{"d_mlp": 2304, "norm": "layernorm", "norm_eps": 1e-06, "rope_fraction": 1.0, "tie_embeddings": true, "extras": ["capped logits"], "init_std_qkv": 0.0221, "init_std_up": 0.0221, "init_std_down": 0.0, "optimizer": "adamw", "lr": 0.000825, "decay_fraction": 0.618, "decay_shape": "sqrt", "batch_tokens": 262144, "train_tokens": 1105000000}
Each number is 128 + 32 x the weight over the matrix's rms, rounded and kept within 0 to 255. Layers, rows and columns count from 0. Numbers have three digits each.

# layer 4 attention output, 768x768, rms 0.0209, rows 200-413, columns 192-255
140101140143121146125132075137103153130110108145177144156059099124130145136131105116099204200086100087107127123160058105108111121086131152204141186086124155141113089138060144143121149181131117
130099188064187148144166131148114073097123150114140138153145144159145208093166132107167135154107141133112104173101129113165181123108133130087125167128090105121097149161169155135206092124165090
158119097140101154158113137118113127128118144141147161095103160102111131124147149133154141063182113076162079136076109162165116188116171122140122117126131161120176166114175134149117147091171138
092109155142118130145119148143193088168125173096150150151124135138115115101131118121135092101111128147150147096143146096090132142127171158105110092177097110113135082131134159118126132124119119
123139162137150117181153106119115155094103100163148138112160125097101085122134107142107124105096090080076121180120120171119116097101117168149129129163145148101174149099159173100143105154116103
149124138151104124087148171108130134149117125177085158142083079106161134127143170152186161122121126085170115211079201130100115153080076062115218171084100115151130138158131112125134078073120095
108152120136161104166127175139120068070138136112121114126157106095136078158149116101100185064126173195117143139145198129148133069149053110159173152125126100107078136123157186178138092093130107
156107158091109118157140123124132098148157095127129087152131124138099183182129102177080122181191134138114140112104095102122192102194117184135116166113116097096198105130101107114155127127124138
165198161065087135146098084162112187201110111145141131178108158095147100137143139173138179112135174115149131122118121110144128144099150150105166139124155121083185104119150112099105134145106141
124135147122107061111102144147142071105089157201109176184074110089149119044166115109157140138098163117094092134181131156148090158151157089127158130100112112110110120117120148149124160112085080
133110134142088169137153103125119189088197095121107142161089182133107129105101082159127065075095172130120127137124097144206109153136115143123089129134147100079140116124148149102162174140125096
105137071153117105076174114119122130157128143174160107118118075075152125152112131089086116100130185133140161183119157124117122102110102112123117133165112143126118134093169141163166128209123100
156100090109097118123161104045120066117136131112176157161089147124113098087112130116181160130108145176143114028110099091113108122157134109100130111031139115059147152136093124191083174138134129
150154080078156104125151124152146174117087127086051170071116123119117128100156126142148082093131102079110133079168086080130137126138156152099108146146130136130039102167128133121156161093125181
114132096108140080163109106113162065140116074129177119143131090124119156110125078102113146129108132142124127130163135134155151129111101079146151155097152097098146107114149093062182147169072150
046127154117175164085114099242109112101134150149157101123118102112135174144108111170055102166166084139101170140195105099126111067165142113107147104187147149147132099126158166147141133166143158
145166130188125063126120099079125139116118195109154125152149156174133098141151119070101138104088129109138182125132121129120139162110074151153120147150124074114100139133117210084112126148108130
184182120132116118166173121107166118135080154145144157151134153154159125118100142122137158080123101140101139062103134118126134160159114130157176162111138086087161117117141188118137123202227126
137083108153112123157103118148119141154137122118131067149170185109098135122105154122129108169122130142144118114090145146122156166159137145145103135091128158135135169159124104125110139123110127
105094126122093163129121168142151132155204086169135115144137146118129143117119098137107130101130125133151135182097171139150105129167168096131137105194137132143127183164161109158162127121140149
132132129123084148101124168113122138122127138074142088147149165125136147131154125175121100101141126072122134166153094105111115131128090104144101106146115100141102130167180182146179090190145102
107140097112119157154131156120140208102134152099135102173200159122065175111094128098124064146134124080165135113123139130138136138167133167102140141129124129068167162061118178102163167132112091
108150073140114101070109138129083123132123122137089054163128111123124083042141157169182146142079114157178129110150181141149124075137136145139128163138153164144130084129047136156136148115101145
174141116144157104142163098165062092060158114141156103140143112105096065105165129095108163075129162082144120149117085130111119079114127094099129160113131095149048148131125144146171137120158176
119101153119102124185116081157162149169141184137127170162084131128127117136104135160145142090112123144140104107168137170182174169144115137154114108157100138073164113107155158100115111059094132
148129173115160161166081122175146127131089135138104092131150116145154109146213159141153152145083143075112127139142096141060169118109123116164165127086185120149095120172079113103151154104088079
094121080126144138088116141091153090100150098165112118079182093128150110170150162059120050149109146155149093140105135223176175067128138124144146096132125089125140133127113125128133170098121177
113079138179158098110099151160137120080142158113171104132087181123101113150164110122075116129101127113121157060147107129108125093125120137120136144149127148122154151099104155132150120130091142
151106168120087131086135132100149135135130124168097104101095127133127156159130093073111140070100151100131101122129120138094128107149132092139087152123112136144094126139132141141128140101096131
072074151150150155100100115114126126118184133120095178116128140114034124094104108109063101111158105123153149050068138154177139154135129108133173105193117109170155193102063120146155133160137126
177157120110139134087133097189127154134102146145145089155052178163112173160167159105142131141128146103130150167200120113176126113141136122144123125038145145088140136098086160125152112102145060
120138118140135130146125144126119128141133117167104138080144136157126089078116105084152181114125116160173155114146131089108174178167131035133125165102039104143117141133127125142122067137163114
118146132131129111136104120077093121124175094120110123084128125072117133115065168082094148179146204133171094069070125067111090113139071177149103130123119133094093141142105124146111159133115109
131116119172123167127170152179121139135132125119083114102101141143158164147080132127103136172194092126135171124070102131148128176126108129182136165104093096108126101148126154153139137106212120
023107153121086184128155153139146193130118151086168127158081201140095214099148145092082115151158109145137168120088111115137115182122188151047113106165112176109141081150143119113125090112102113
169161143097145104141190141167059074131091122103113087167144173128065131168194107164125114067125115138092162106171144114117211183136114115132125158127113161129132116109173137132153117165128108
067052133091145137173178106171131161181155202093152133094116135108103128055153092108123106096091164139167183106150045140132168126124066083151159122148127111085096169167145106155145130159123109
122139140137110145126094140116176146078144129081124155116130137121115123101149117149131115103165140169090117137144160124128126143106135151116133077140156138113131156107114144143103138125134134
162104151177144125137155109174122135071074138156170179189110148122131113165117099116141136153132125084100152060150123105162120175180110165147093174112083124110136129075106117118112163157148131
111117128108188138118099127137159099083144166142105094110099179103138123130149155078118126141124048111149094125143124103178126166134157101129102134060106148114137116124092079163149170104120146
181099181169068151141121123131170078085133129101129132151116150173130143106147171094076158126118125180159139107093117112098143136162106109161106126208146089112112166129124107140145134109162129
154076166100067167216067165119157178143167107080136124175089134111081132082069078131122114172119116183148197107198095117108166152118108125106139152124074163086150075127130152174134114139122096
122162122183070144103104133166126158145164150167170150119121113125124119138147107133136125159072115134103142182176154098158078100201155101099065085132101165111174121077155145126124128145094098
112113148097098117121129101159115137134156185185125138145097131097126154129086087133169131138112111142108142135137143146156127114139105103127140176156129054127156112145115108162170115142100133
130105110139089094114111177091064098156116160147104176075142108147136044109119167144128046171160059084119123133111195093102139101127121151156160162159161144112150140137093156096108164129121079
148114126132113121100142176116112075143138171156091126052185136131067136133170110131175081115133173148119122131089113136127155130175104112119125106207104096196102118182154162188119130117144178
146135109118183086141117177112048120205207113115128165128089072065145187104151088168188162160153150063035130152162083141132092095161133107152101147108056137155069151208146150157153114208119157
104111106179138116118157102123126148130144095105119080084087111120090139169171097136145111127117079138137089187089146178102129105153118119151157105181165142140166131121140110129134132170131124
117129127083125115160128123175151111116098149113081161131153131158100153164107141106189125086139111127120123126120136166130173124106148137095118121131136107124156095124115121172153108061126157
114120162094113156202189154118106192150130124110126152166081134136093163122094116119146158121165064102162141093170092070147151112115143135182183114176090134054160073099120164183074167132127116
116112097133107119214087106129132178137094114132149168185124082158154125120142133123142150108174142162144175109088094149106126123108088104123112155149139131166108100099078082129085073127127069
153152176129110111113144128122111115125114114138116117120072180135061182143117112162137093121118160139097130168137091096108111134151138174149136139138112122139156152115105136104127117075111149
141156151121191092108205140091161089070144154095174066134076151143067120106092077169119138099116132099103121139182104156133094133142110140117110086111057149074136082130142112133200098135116099
165105125129141126097084177131106129140109143103089113136181165152094121130134135167106053085151131141176122113098153108168143176101134108087161133142146157108134135160121094119142099109098087
130057127148124159167129138136192104125095148179107120137103109161129127142168137077116157090167182102127111125090122144149155132141098112069099211148121125154121095104141112123155120055134081
153144089113117106138081175103134140141126103105118126141146089141164096173179138085082136098136169139124104061106149157112129136102131110075089179120137157173084084188121101151139129155116137
112085094138148170160164124161139089149111187106103132161112105153181140143167193141101111150153145136128146094066142136123147154122076174147106157065112135156132188104086113121136125104130113
160170098166114082150153148124150090145106114093163103146153088127155157122214133186119120146101153137059192117137101165149167142147120120091129152107140079179154136172066122089178160067141133
105095075166151153164113105051116142128113146130151105132176149140145145179176205095154150138116127069157128143052180134112112073114123174139070158157135168126142141144132105104122131087133099
140148169108124146085166123088076120150099132152068174079123123101150185123114143134143112114142158108074171148117105168096106176150128085128141108079130076156114129170107124132119124178106147
079146175103107140152119121103130129114155148138105136094089153088152129136154082123140135085112141136178110118170121125147099148148135119094132107124165100147145163160098133125105109095159183
116119159133147163073120142134179132068081111135135136146113138114180140191181138115174154092139132131120048132097091144080101169096125121150104115103122115171083130181156145141122070113153123
143177045173107081101115149169153094141128091187102146174052115169170167168162095125127163160100112068107110101205113149112159140131159097123142100144098136094161103127109078123122103138113112
103141140100115108136070092149182152094129150079134109064117106124136129176164130142129167067169113126138133110120094135151113121140117141139143109155165083134115142123062191131105093105089087
118142157163103122094073149151149092142136157114057148077137154101115120106186115162173163120118108105079090124133114168075137122119146111128133137185136165064162093043135108166113118092178144
117116099170127119119082114093110098138119119151102097100104084113156092155101147148097108174145091144140089132088154086109155157143147058118106127120135125171111143107106105122141143136144133
093146081161214111140145160143133173085130104158084136161179134122112085097150176106116134139105102116145148067104204130096184107072125075107087141176182143191140152088094065092088121119123104
142145082126104093098122106132184089120091151122131100138131160094128152097104167151154098083159125137158143072152112145157099109094159095082152129070131168129102172140133129082068166150130070
132137083115159127168122167147049112187138174166104173135207068114141081055154127127117092150111104183125131132113207156075161098079165113054166139155121125133131131086139129159098148143109194
093146185093092167150072116106165156099119109164104133136075166107097176115121162156174098145098101122132103168147098104118137163035163163169141154077080144171207115140175071118196083151122116
154127117070167080137156133168120159125078108080162113138141160116145140138098155172132098170121139126068146087131167095078121129085180074100105156129145127152110138127117061120111101089107099
144134128098133162110143131170111109136076169094140115151142088163172149107157139132119210132150182166144067136139115159081195131144169117092154160081111171123117150175080154134126161104183165
103074153169137142095145122113099106141175126166167148139123173135108200144141096181093163094093127129136153064175131148124167141205153076087131110102162153110129087116108111108120168124135162
106077148109101165110132094145195134115125098081100169111121180120097129137064169151134070106170131163134112106132155122141131156131115161088147133117126172126132169087096099098126123156105101
196128116092138111123106129100151090127083047130139136143215127172163128081196157191124142125094122095102120131091154105119111123103128158074099076189148084141098151168117129102141115112187157
113167183151191164139179154107177139077153148112109139149142107120117171158088159085082135173067109096114179115187092095208101127097121161071125200118146169080129172101128140127205107151162079
156119211142103099165115104088133131130119118065110103076197109175134101183136134091210085159171090140162157143042141128103126148100088176155103093193153129206099131125129152098106144101092093
151136121153129097076132145129109081148153110190093159185129178141184137103100138117194149139115120131109118102119154091095082145113136192117168104106158139114184165097108169124080155146111128
108124173181127168118051188181153128101107124176137148130149078157184064180108163100133178083157106178144099132117144135080150135097118121107110109129171093168096118149131120116165097134133141
123174183070123142149083123141138172107141109006170128114094240114064113133111099177095140172081125172128167142115094171114095095069141125066143140157169152154135114101163178107106133160080069
126170118166102120129180123112144163147165169107212121188119142136167117114230152131125126155117166176116101120118136099129122138143113088135137164126133074114102155127163093125144150172121116
160155106126153165123172145172098194161114135164120180153098173159100083159102098126106097171086169144129144187088102137151146098142122124128114097134189113096202197103091145155133130154088031
123137138096136105118131140102098066126111125230139058132157124074126124157144124126135158191082167155113110112112134151089140057173145132077126119108193196142129103085122123095046096120105172
096120132191119123107078115058162106116088113142177139100146116057134114134173122132112114175117116116130076250126104125124080080092120119169123065121113123120118108099132131131120115093115115
156122106116189138097118101080128147158113170116122117129136078112131188128111157114164124078097120139116157095124150174188198107130090224166133158110125162135125111126072129080156133139126112
081114080119113113107141132116116144165153171183151120127114088088101110104128122117160109122099123131159144133108132127155131126143137112090103110090119160148108132141167117102154149132128137
122137108146120106149126095116146063122117135150141166157108138086118088089054081126135169145138115095122169094150097079152142100113160166102171147142168163087158115104148107154092106141153128
139082150142083174138124145164117139145127145143129140141131096102142195140147144106048160082163136143155166144064131142112164137116100164115143181158065076094126112111113113059128157150136174
163136117101109108154099107138129090142147105107136098119100174109084139083149161126110091147091146141120195123064148091087087138110096097093099149090178123111105140140124122105137148116116088
133121107134174114094167127144136152141079166114097120081152097100103158110104158123144102111102154129121162119124154120121075116091121108070117161142175170154121093165137120145112079156134107
142082150129091162108138150091123108128142164155150170092129141147094145119116128157132144161142064135125140144096156136135148139107118164133086159127114151110207118185137111170127138169151140
059129213183099122167084134168136181147150065109076174101130133155170122153089101064123144139163103146161099122100147133097106156158143184120115058176143104105092164155139143131097090112105163
167123120122135111171166114095145128132107091111169106168091126149132117125080124074114084115107149119154168139116111153140144145147122135122158114119072084110124105159135145168099148159112109
176173075121160161100174082162115090096118106162178093113126098128154102125117162072090176146117068127086137120159136117162091121130192137158188169077155131094122090090092144103152136132144142
105099100100177105116182150118097146209154130106124076147172121080174086107186161119126092113131102177159058168119137129106152125118115148115141165142113137145154157080122141103118140136159165
144129104138097119177107108117111120092136113091188125206144140152121138110114119098160133130136126136156155075146145152129121124128145139119061115148148155133102115132143128136117097098098120
123149130121131093114148055130126076134113152130126161103183087106172127108092126160162157122123143114111146190098118127169113111089104088153164089115145122155134136124155131139118112088111150
154118102107107133124131152095140095116089118134155133128143175095139126176094082152139117142181134133109156137138116149120123143106091106132096157127107076130150157127159138126126120187143103
164199118115126119143133174126134090145131141125090202118170138097114145121135085108183140113082064099122099193105134149114114136097142131148110111126108144123161107131147118135125138185136136
092096146094116154163115098115119152103102116184140099139087138089140170101125139196087140148109181130123202127149132129143153137151074081151164135153162106096133101132137186156212099153142097
167096135092124123131140101113141125101089120069147150109086121108153175161132118141095085080094163143079116094123125173138102130140120125155135147161128100097119127143109132130110141148129141
189158165139110129168128093102156119075181086167154123154122143160108075105118141109104090183039144175137107133144123151139199062151094111136132148170163120097117129126065088140115155202155188
120151163139102194130150136138084090064125086142171177120092105129139149099092071149133168098146145152092135093109132097112094113106110174131125163137142102137152125131109163120171133133099120
212131166137125099120070065051200089150069100171119176130119196111134233140113126064115094114112084151152194031107101146210123148106128191102080125166157145102214153123133177110167110176122118
145152169139060112135140148108143161113128136189118122092139116109143106133149160162105148098110133156126126142157143130156170128113123114053144120129191137153118136137126105148099112075188147
121127126132122140124141117085135144127137140149090116093123105119190121125229110153070161181131122130089058129093156113177191146119147164109139158096070078145150099206140124128134168124127135
091143145063147140167116104136150125111141138040090141122069135146135153174091136170176112123126134118141154100129116111124121154090068174101110132122144091118166182128198190109180180145077150
096111127123185118131122114094197073069107182128076077128093169059049168086109090122110107183149133122122120124167123091150093123128118149133077109125138163082169121104132112143133127106132095
146173098122122178164143090136093122128100123127131104105190054117162049112108173148128161143104118176156144084129132159073117180084137096187090117194178155155116128127104072152119108118192104
112103075097137176136104133128170150158106159121136104108119138162171087137101140099087097105141100149175115120084154144129153142128129108146112130149153093123095152163110115117083109123167122
138172157080104097124088094158115140150099097185129161103165109129168091145142144186097141162156091147150143141118084133088108124155136127121158163140108144114120086067111091111094127191134086
171130162100181094060093101079114123114137110127127161130108147146118095114143162171174112098106165142123121133105131176138116099139151095125188127117151106114078124111105089107126159153109107
117121138173118131115109169165104049148175138167094122061122200143122153122097112138160087167197119097148112118150122110152150174156150115166116081101133127143180113105081112125100148102155121
146134145103167176128136155087114142127084126096142128111109125162110156148126113096116105167109100097115139119140126043065098175101047168110136153081088185121172137126128136168185054132097120
070095129113176145143113177128156119112115117068139109095134130108109092174099148176110134208183132130187164144128123122116130134138135111098119162143168127119146090080165080160161070050103143
141162115118126116152132126122131156158172131150141116177133132123104129141156061132120133069117201105122139146128039156101093066152158087135120096113135099113076126139174129118149156156121153
136136128158138104064160139185093154087138112115133127109099085155163168188117141118085099160139120115061120146209107070169114159166155120165126128126148126121102105145112138114153120047147141
097074159175109147090097116138168154148161087077132151103085092140105080066139164117090087169107101149128086186139122137059148118141116123093109099146137148145104159102125139124179154162126121
123150109087148099108114096162141121113118147150199113143122139147138108090118148156103138204137172155158198129113116102145168108111132163098121196141163127122103125052092154105174129093137122
140140163128126110137109155158148133151155146162136158091103128157124094158137108122140142054155198122109170108127136102180126190154101138137128142139107064117182111223089203109139123118097147
143053148070162147144176149113098100153150114097126143160069153149110161084098130130111110147119115148115158125129146125128161121054159161137127120157083109129147154119105113140162102148101133
066187158142128130111107132181114142192101088116121131094173054139144131130123146158175132139177167172136175161161153108133136093148115108131082100114159166166129115136112116136123124132126120
125069084135107144116132157071107173115156127160133130115143161107151141127104139149151120156153118082162091127130171110113095149096172131165169093132129147106077086125185100101084155086139105
118131073075165111129145118210085120167123139120131102117118152147138085157143099154131062095094196158134209149165101112155143107126133115085104187137108071083123115168105128132101176074103126
177096136107102118055107156166116169121024111182134111176126133189121137149126176133203082145091065143121124165076149170161133085169136171112115112164151125118124114168051145089108145156101157
194134136115140130145127158137145124136099129098157151136104075128187083132125115103093171128150111157115172171138123095175175149177133157142156147166135139098150090126101120093156105130144096
075124107160135102126153104181147151122151118098116097101122174160136102139112120133138123120139156143153092113139144127134063156109099112115107130123122138145100192145156189130093164135189121
152127158119115139123149126141133128178147119167126125146104130173130135147101139119068136131139150129101128182122098126155122235107118109164125161107081150113125105148160121115147107134170084
120154042130146128114097101129101162141112117127076112132169136161105045160104141154159099170171108113176087123148145112139144130118122116148149155104150113153164110087137130114134151086169097
087135203149124118124119162089155135119152169041143180171114136129145134160135132168155107179124133117142167166119082091131100152132153216119111134147103134146152116156163232137142159123095081
145198127073117108082123081105057189078099140108135118124158134146165122137166104111108179152172179139156120131053106146107131081130118157140091137115135089112120159137123165139118151159076106
099097174154113175098100128146175124144102100095087188103156144126064082131102131137100116126151110092143152186145102119160172098177089119095078135154156101129148101117122055150186118115141125
148107136115141136103115130071104100110121088146120079157137101124148076112149148139144103140216148150086121112159119069100132138176093115149138142129132119094110131071065143130143093144170131
095153115088163129101142176123077140104171135074159144126125132088119121106114114168158110103184108112109128133148107126080092123157112151116127134163088098124125135136123131149096131137145127
082116074091136130137131098190149180089116160099075146172096156153172145152104112160152114156136139141147165069090081137155071168165124076142117086075149105114122136197162110135126111099105172
111129079132163151155140158117100141118154160161118086162152127102169092152161165094136117095150102117152150148089141148081130111153096117151073097120123104129107107119146116120095128094169166
205111121228042087121087155091171092116079121230134177119127135114117165120163129152143115107107178126099126123185115110181136131197130179109160119112110121132145096168117077149088166162171158
128136079148153119079101103107125092164116113156159093136099105143158171130123108097138153148110098149108140092143170118136068155130117110144135106129123120128166112126133155128083120183168170
131149125114155141185117110152096187148171147056140136070240139103111108105167197141109136139150122153095103162124105158126138095150179080070163126142166148144095100087155106115193092105154102
145142128110102115127096143151143133100133091144056088107135145117142101122086135115108185113172089106122123127120165068141117108086102120128152129096091149153139158081144134101104162164132162
074112140129153116122150127154077092116143156125088157129091110166143155112079103155150129081064146147116155170167136132133115201113052087119061124126175097100080094195169151084168123139134113
125110110118153127138174125125203118177107133114105105119119108090148118180125123171201103153141183170103151141116126122076153144136091199095147148147135200126152120143154139119156154184111163
070092122131111104116083174151179076213142136142092124124173138186197116141138197147134128131189077186150126123115154133100126061116171081123076115115116149108087189160173112158087115121159123
113178064137147149142138125142077136114051185167147087121174120131136041112185101136146131099086091100185117108118138133105104130148113125108136130130172139138107180112116122132091116091140168
135137173160087135131131188141120151099089120090142167040125088179134143147097197081150099149124100109154190080081159154098142155118169104028140152122119176120123100134138160153115102116155107
136154109122197117077108195144153125168159146161084134182118151118154151164135097177144116137134128110092136125125176136122111151080119158117126126131124112131189164132106116109152123067118116
141158089134158119142153114138100131102119127118130089118122128120098155170098126086098139072133089120146163163192130105193099112128135133095136104085094122069165098088145159143150105120128094
143126171084129150117069149099114152175172192089142129131152185072085182111113124103137123171137110126077094127090124110036102131160136163135138174152105125183158134077159113116095105070099124
160134102157128128143154169075119081164117126152082125168092142143107157160130147093205134217108086127122096085182176098129124179156118107105117179158108154154105156142092108187184127106156132
150104053104105105126087104118143086170098152096169085156159080126176106162163154133142129076167119145166118119130136109099129068059151046109113076117136119153083129162158159147177116103152150
155119139155146152132145121109116124169099107143136169141099123142185136107081087099061149086175082038185114105102134167133158153124095164127130193126153121088203166061122069092133160141110079
123090144148126131097144179130198140121111136152107131138068205137071194129152067136146078173096156133156070144158090049122094206144111169047141115138129077107115118165115123127124114128097069
165145150142100151116180086106118120157109150110082213195128178072132162134106163150124134075162058125086155103120121154138139169049110193072172163137109110113169133124163116119144084178146157
096142058148131103160093131121136112147129115200162089152113095106155102185162187127117122193149088153125117133107187110179139143146095150083058118127113216148098163126103121143067098147141117
126152111154150111099139135123179106056098117177062094124126108127127107156139124211131104139124197128128114170148159170186114143094131129119081164134113162084162125182144059158146117125161163
110080092116217117127062109127099090121082189075109102094176124105159157103164153108077163125138111154147140162077219138098127018060139132108101154072107150163110106123088127095136130087143169
096115114125181151106133121126166127180116133144091139139126171121153114082091111122109114114142132169140113144123152127151152143064149137170157094121084134116158174096090133122096156195121217
122126133113092093139062100097140118107113155114149149096160116116119132095134158158133174084111124123129144133127146130084155077069172076127078124101140170190088145152198113091113056112198148
146138125141116141173083153085150114124123098149149178188097118103093106115086157128117110147127148121152135153216185098149114112102118151136167147146120162106154175116146160171113113150128055
176082071137095170121123169047113159119127142146094116160121183144163120121150113144091132158163128111158116094103078097179109144161130100150081064104192133155094098124085098126116124173173152
122133186152147138115152145173144160144073133122092141119105100133195152066116082145102122111114139121110220134127086121095070082131097132129091118082106099118121096133122162130134136131147146
121115091145086147077071160109109164122092095186151083087100106159121126090109142166168176109134125140100148122134174129136114115118178163129140117140123136077138128106107116128141121135076110
128142076122164147146137154134159128103116103124129008156149094092086109184144145129118114149120108161144057090130138151084139136086133111166149111159124128134118133067140134088154170131102139
124109089115144093126119191099143140145136115162092116139132171132089121144119137109152109141114178123106121115127138159096145094133150142168093067196053106149130119137120151058149137060118126
169097136117123122157076137142105072092141188121146108072155074135148108158176139135101126105132092132120150140104124100063100055098138110139149164112116104171120120126223170110133110089159163
176100124165126105085160137058130130142142074123131126110109154180115093158150149152090127148079130092176155112074168084141127133140105231147144184147134114140135109150114144111123193103087100
124171078120174146163140129132103116102129146122093107123153141181128146179125113137145113142127162097126107142127099197099121085163164079141145167090084133145101088110071180134141174131124114
094065101061149093134196119149075158122124199111151076168149160123136146134153154120159109071148139170173151152093133126171131144118085154114129092150143149145062168128128172113153086115131151
108095149210128136120135168135065108096129181164125176156126169096100139127123102073130070151159100129153127115145092113102103136148126093154152097123120105115152115090157076105130132081155098
093133104127176179113136124092162181133147110131145092060237139095150093186179128137108067149159084094180057140092157158128134082160117133161161126124148161189140127120114061182094121122130140
176174109137154090168205157118178141136074170141164168192144129116124176147109151178152132064134122072202167102123130075140149137078127177150110146117086115141050129152136165167132102112064069
143118206137107147130127104156060118081164102085114095129096199104160155210147107092129122114196060103119107050098085144058137092118124160097104165087117159139122158157154176213118086190146146
180170156104146176091105232096159106072111146058145099071177148143147141154092098139131092163113113156146155151092155129101128104091156140144107137147143136087167161117090128128117167135140159
118084145191153105120127126133138165139135116137153175169080125154198135165089073118117142062157155103117126102138123112152083128121149082139147101145125202128097130139073198119039178151102090
102164065114127069104106104174095065165169164114153165125162069135134102137177163127185159104165134110147126151131137099141196088142114116160119129106139140230074170087123125161135113017091117
087171200152150146116103147090192104137174075156145124124084124135150161111135137152089086125134093095169148087143190102143094132136168158189100140114079103108126161178134154129105128110140106
118087088161138158104121077148096107129152123139113142102135141139140111151179141046170130122160075093142109164091089149120185073179114133180092096123112130126168103102065076077115115135161151
060182144130151104137131118108129149130193096119097117100070138175118197168106149110172114170135136124163117129166105090065088152123101111165129097143069080072159156134096141151161093131109088
128076097101135116151122109157091166142117131135059122147105131129064073128050112119179141127149104086149149114172135113140122118118156148119123120149115122125155106113148151084154179103105105
120156145113117152108117161151120124092049134194123075095121107148111058137140111119151118164109167180121119128124170061179126097137124165187121163122176089163176113137136075125133098088134144
157127140101068095129136110148092109157059130101164072065119094146112166218152103180126124148141111147091103106101155147133119075148187130156132176153090107136111121109107108126140142067137118
101154135120100078138052120119112164120056179108120126127179150173159103125142113185107132159099100090147087120153131131123088108116115120106073118107126139158127125115162084081156112105101106
072076113086132122156138171145142130077154126096177166133154164089104078154191111114120179170089089144096092100155098091141111128144139079083118119144137102116053143169118160170122085141133160
133148169120126111130102090137124084104138148150126097094185073133192112124135205152153098187144118152147132099067166133101162102092112078091102186120146118150109163064159120161122133146171173
109101104061128147111152202140149147064099183062116065101126152109115189138140127140151142146149134142134099094161105129089121183144147100058116119113179133146111201166173130133114112067152167
108155135079206120153146076161101085152139114122194128119176085134178101136124077112155160128170157155175173123052150157133142091133171127172110197172209143109122112118095181122177135150145134
133147101084175125178093104129131188131161143097105166117165053155104128081147165112129182104161163168123106095108102169114210145125066101117126210189082136135071171150117143146157164144199120
082065109167179088120107166159109146135107098158110110113124111108157112134140165140115128193123119143132082173130109149115131110108152117105082200128069156163129167102122127091133177118133155
114147162114184184125135065118111160137100084090081183098089098102147135168090160126150084127151148107202180160136136120130087140066137124131168143081101144133157124142098116131197124132088121
199151173156113109165140136140158189057125102158147158160119098141153114151145173111095154175109144140121103102125066119136167099137127155129080157137123156132134125098123122073137181127123115
142168119106107078107128131136058088100100123121118092145133108108152095122115151147109117161092177104098120141129113130103119149110086151119122172151111134135143129088076085104136112105139155
137148128135107124114174131120118091058112104115087110082168156137122066148149142137130090108125094145132138105168122080140102153121173159145153119125089110124110114193128157132122125130134140
104120196154119139042134145145083124156172181135072154082139170126130130112153086125168075181119066053141105157061149115091139159132126167160141092122128127121166159137157113182121124148146105
187139082080135067140108164092101103112124118171121162118153061116114082099119147119169101150080119123187064170135166141078138070119132110140160142138165100144116160111112138139165157114097117
103119139151105148188128113155147156135166115106146166096064077111155116154095103116116136140111113118131124151159106107170136134136105100165127140096142157088142151136168131131155122136130117
130107167163117181128112103144116172167107099079104144092111102141162089119123137176150161105144127100166136139095131143131116149185133171147086123122110118125150083134159148103044147150129106
078150120098123165119109135180091153162130130079162090123117125150094126070114104132124155068122173124125088197088123145094071124188157108164104111147084106150125160145142139177152087105108180
125098121203165110117146125118134110104121115139139086090163094047127115147145091101087188149105107158117145127122100138159150138165127077141125134163132170109113129066096161149127166159124137
124144069180179067198132162081089105119120164130120145131103085123108089091160097152092097159107195110146141122124100118143175098118054190114152190124146079125129087137126146159131082119142107
114123181140129129196135113136122146081205143125136138099149096132132126159113145149134131139122170152174155171132107108149116125087086084098072172168104140167064148175075148143162106172098077
105117125133187134147104107186100137100109161120154152160129139140118144162120078131156168186138170144091103077161100099126131130175161111158126134123206140093095124107084143126135110113103108
135099081128144142106085089138128104177184069149110079143102099070107083148171092121146091174145148166091105144102186173117147113129157162100093156135103163140129139119059071116103200113101137
141145114110158105119082152126125122136162105095096153098119130163113075090184162092128141113119121064196101136081105137165152121114121137115123161114129113137086168135148114084100143135149081
108066119091122186142122140138148161104175103105143161069169105149110136180130142135101083054142193219118137123146169146129148127164097132109085146158151144089091129131124134106122143132110166
209152163120112125091170166103165112130153158104141161085084154139149200153045084166109067142119181159051179124186147146125114138105134112118150122136143083097137177139193116194153137174118117
046079139103166144120140144155162055141099096162121131128125145143132098118118160099144130166113091119146107175143149125120102116156110143160122155131135148093153122077134157128201157158114152
168132134124113155124112134142125152147115103153122193179052117104156123093095137114121146082141153124147134148124142106139058165103116132120161117080142077147131130158162145126065117149119146
152163128162116115125113132107160097142162098155145165152178093135150113119178128148176091143089125153076135110133127156123102150167116128125109073170188174131123126133128062132149081153120132
053134149120132100127124053148138140108113186183057164109096098145100167107171115107131098125099174113149162115151075099117147099131094157121092113090125119117135165128110109131149139104113101
141147068148175092129116088195145082129202154102067112128129130141086119114109130077118140130088121145182117171114084134102095115184159113119210099175131138166099135116164167172149188149114169
170098114208140135244074044095180091109148129154129096161114120178140111146139148100151168141067094120162104103094174101109153145058100125158109134133117134135122135158103105162120138097122095
113123137165180184147127140131151123100128145090143084136099099102130138079100068119161143121154113119153169134055142108153087114118132108140114115106083088090090160148116167163188117117140170
096074195157111143101122128147160160097083153128120099149099160120119227106068124132107088165156160133132168128167077138162095144105102170074111145120127101089100088118149086108182170127101081
136106145137170113132147077109176133133109171127156127172112169165143158123128150171120091088098160101075138129115088093108121179134137122140123110129130110106139079162113136148128099154128155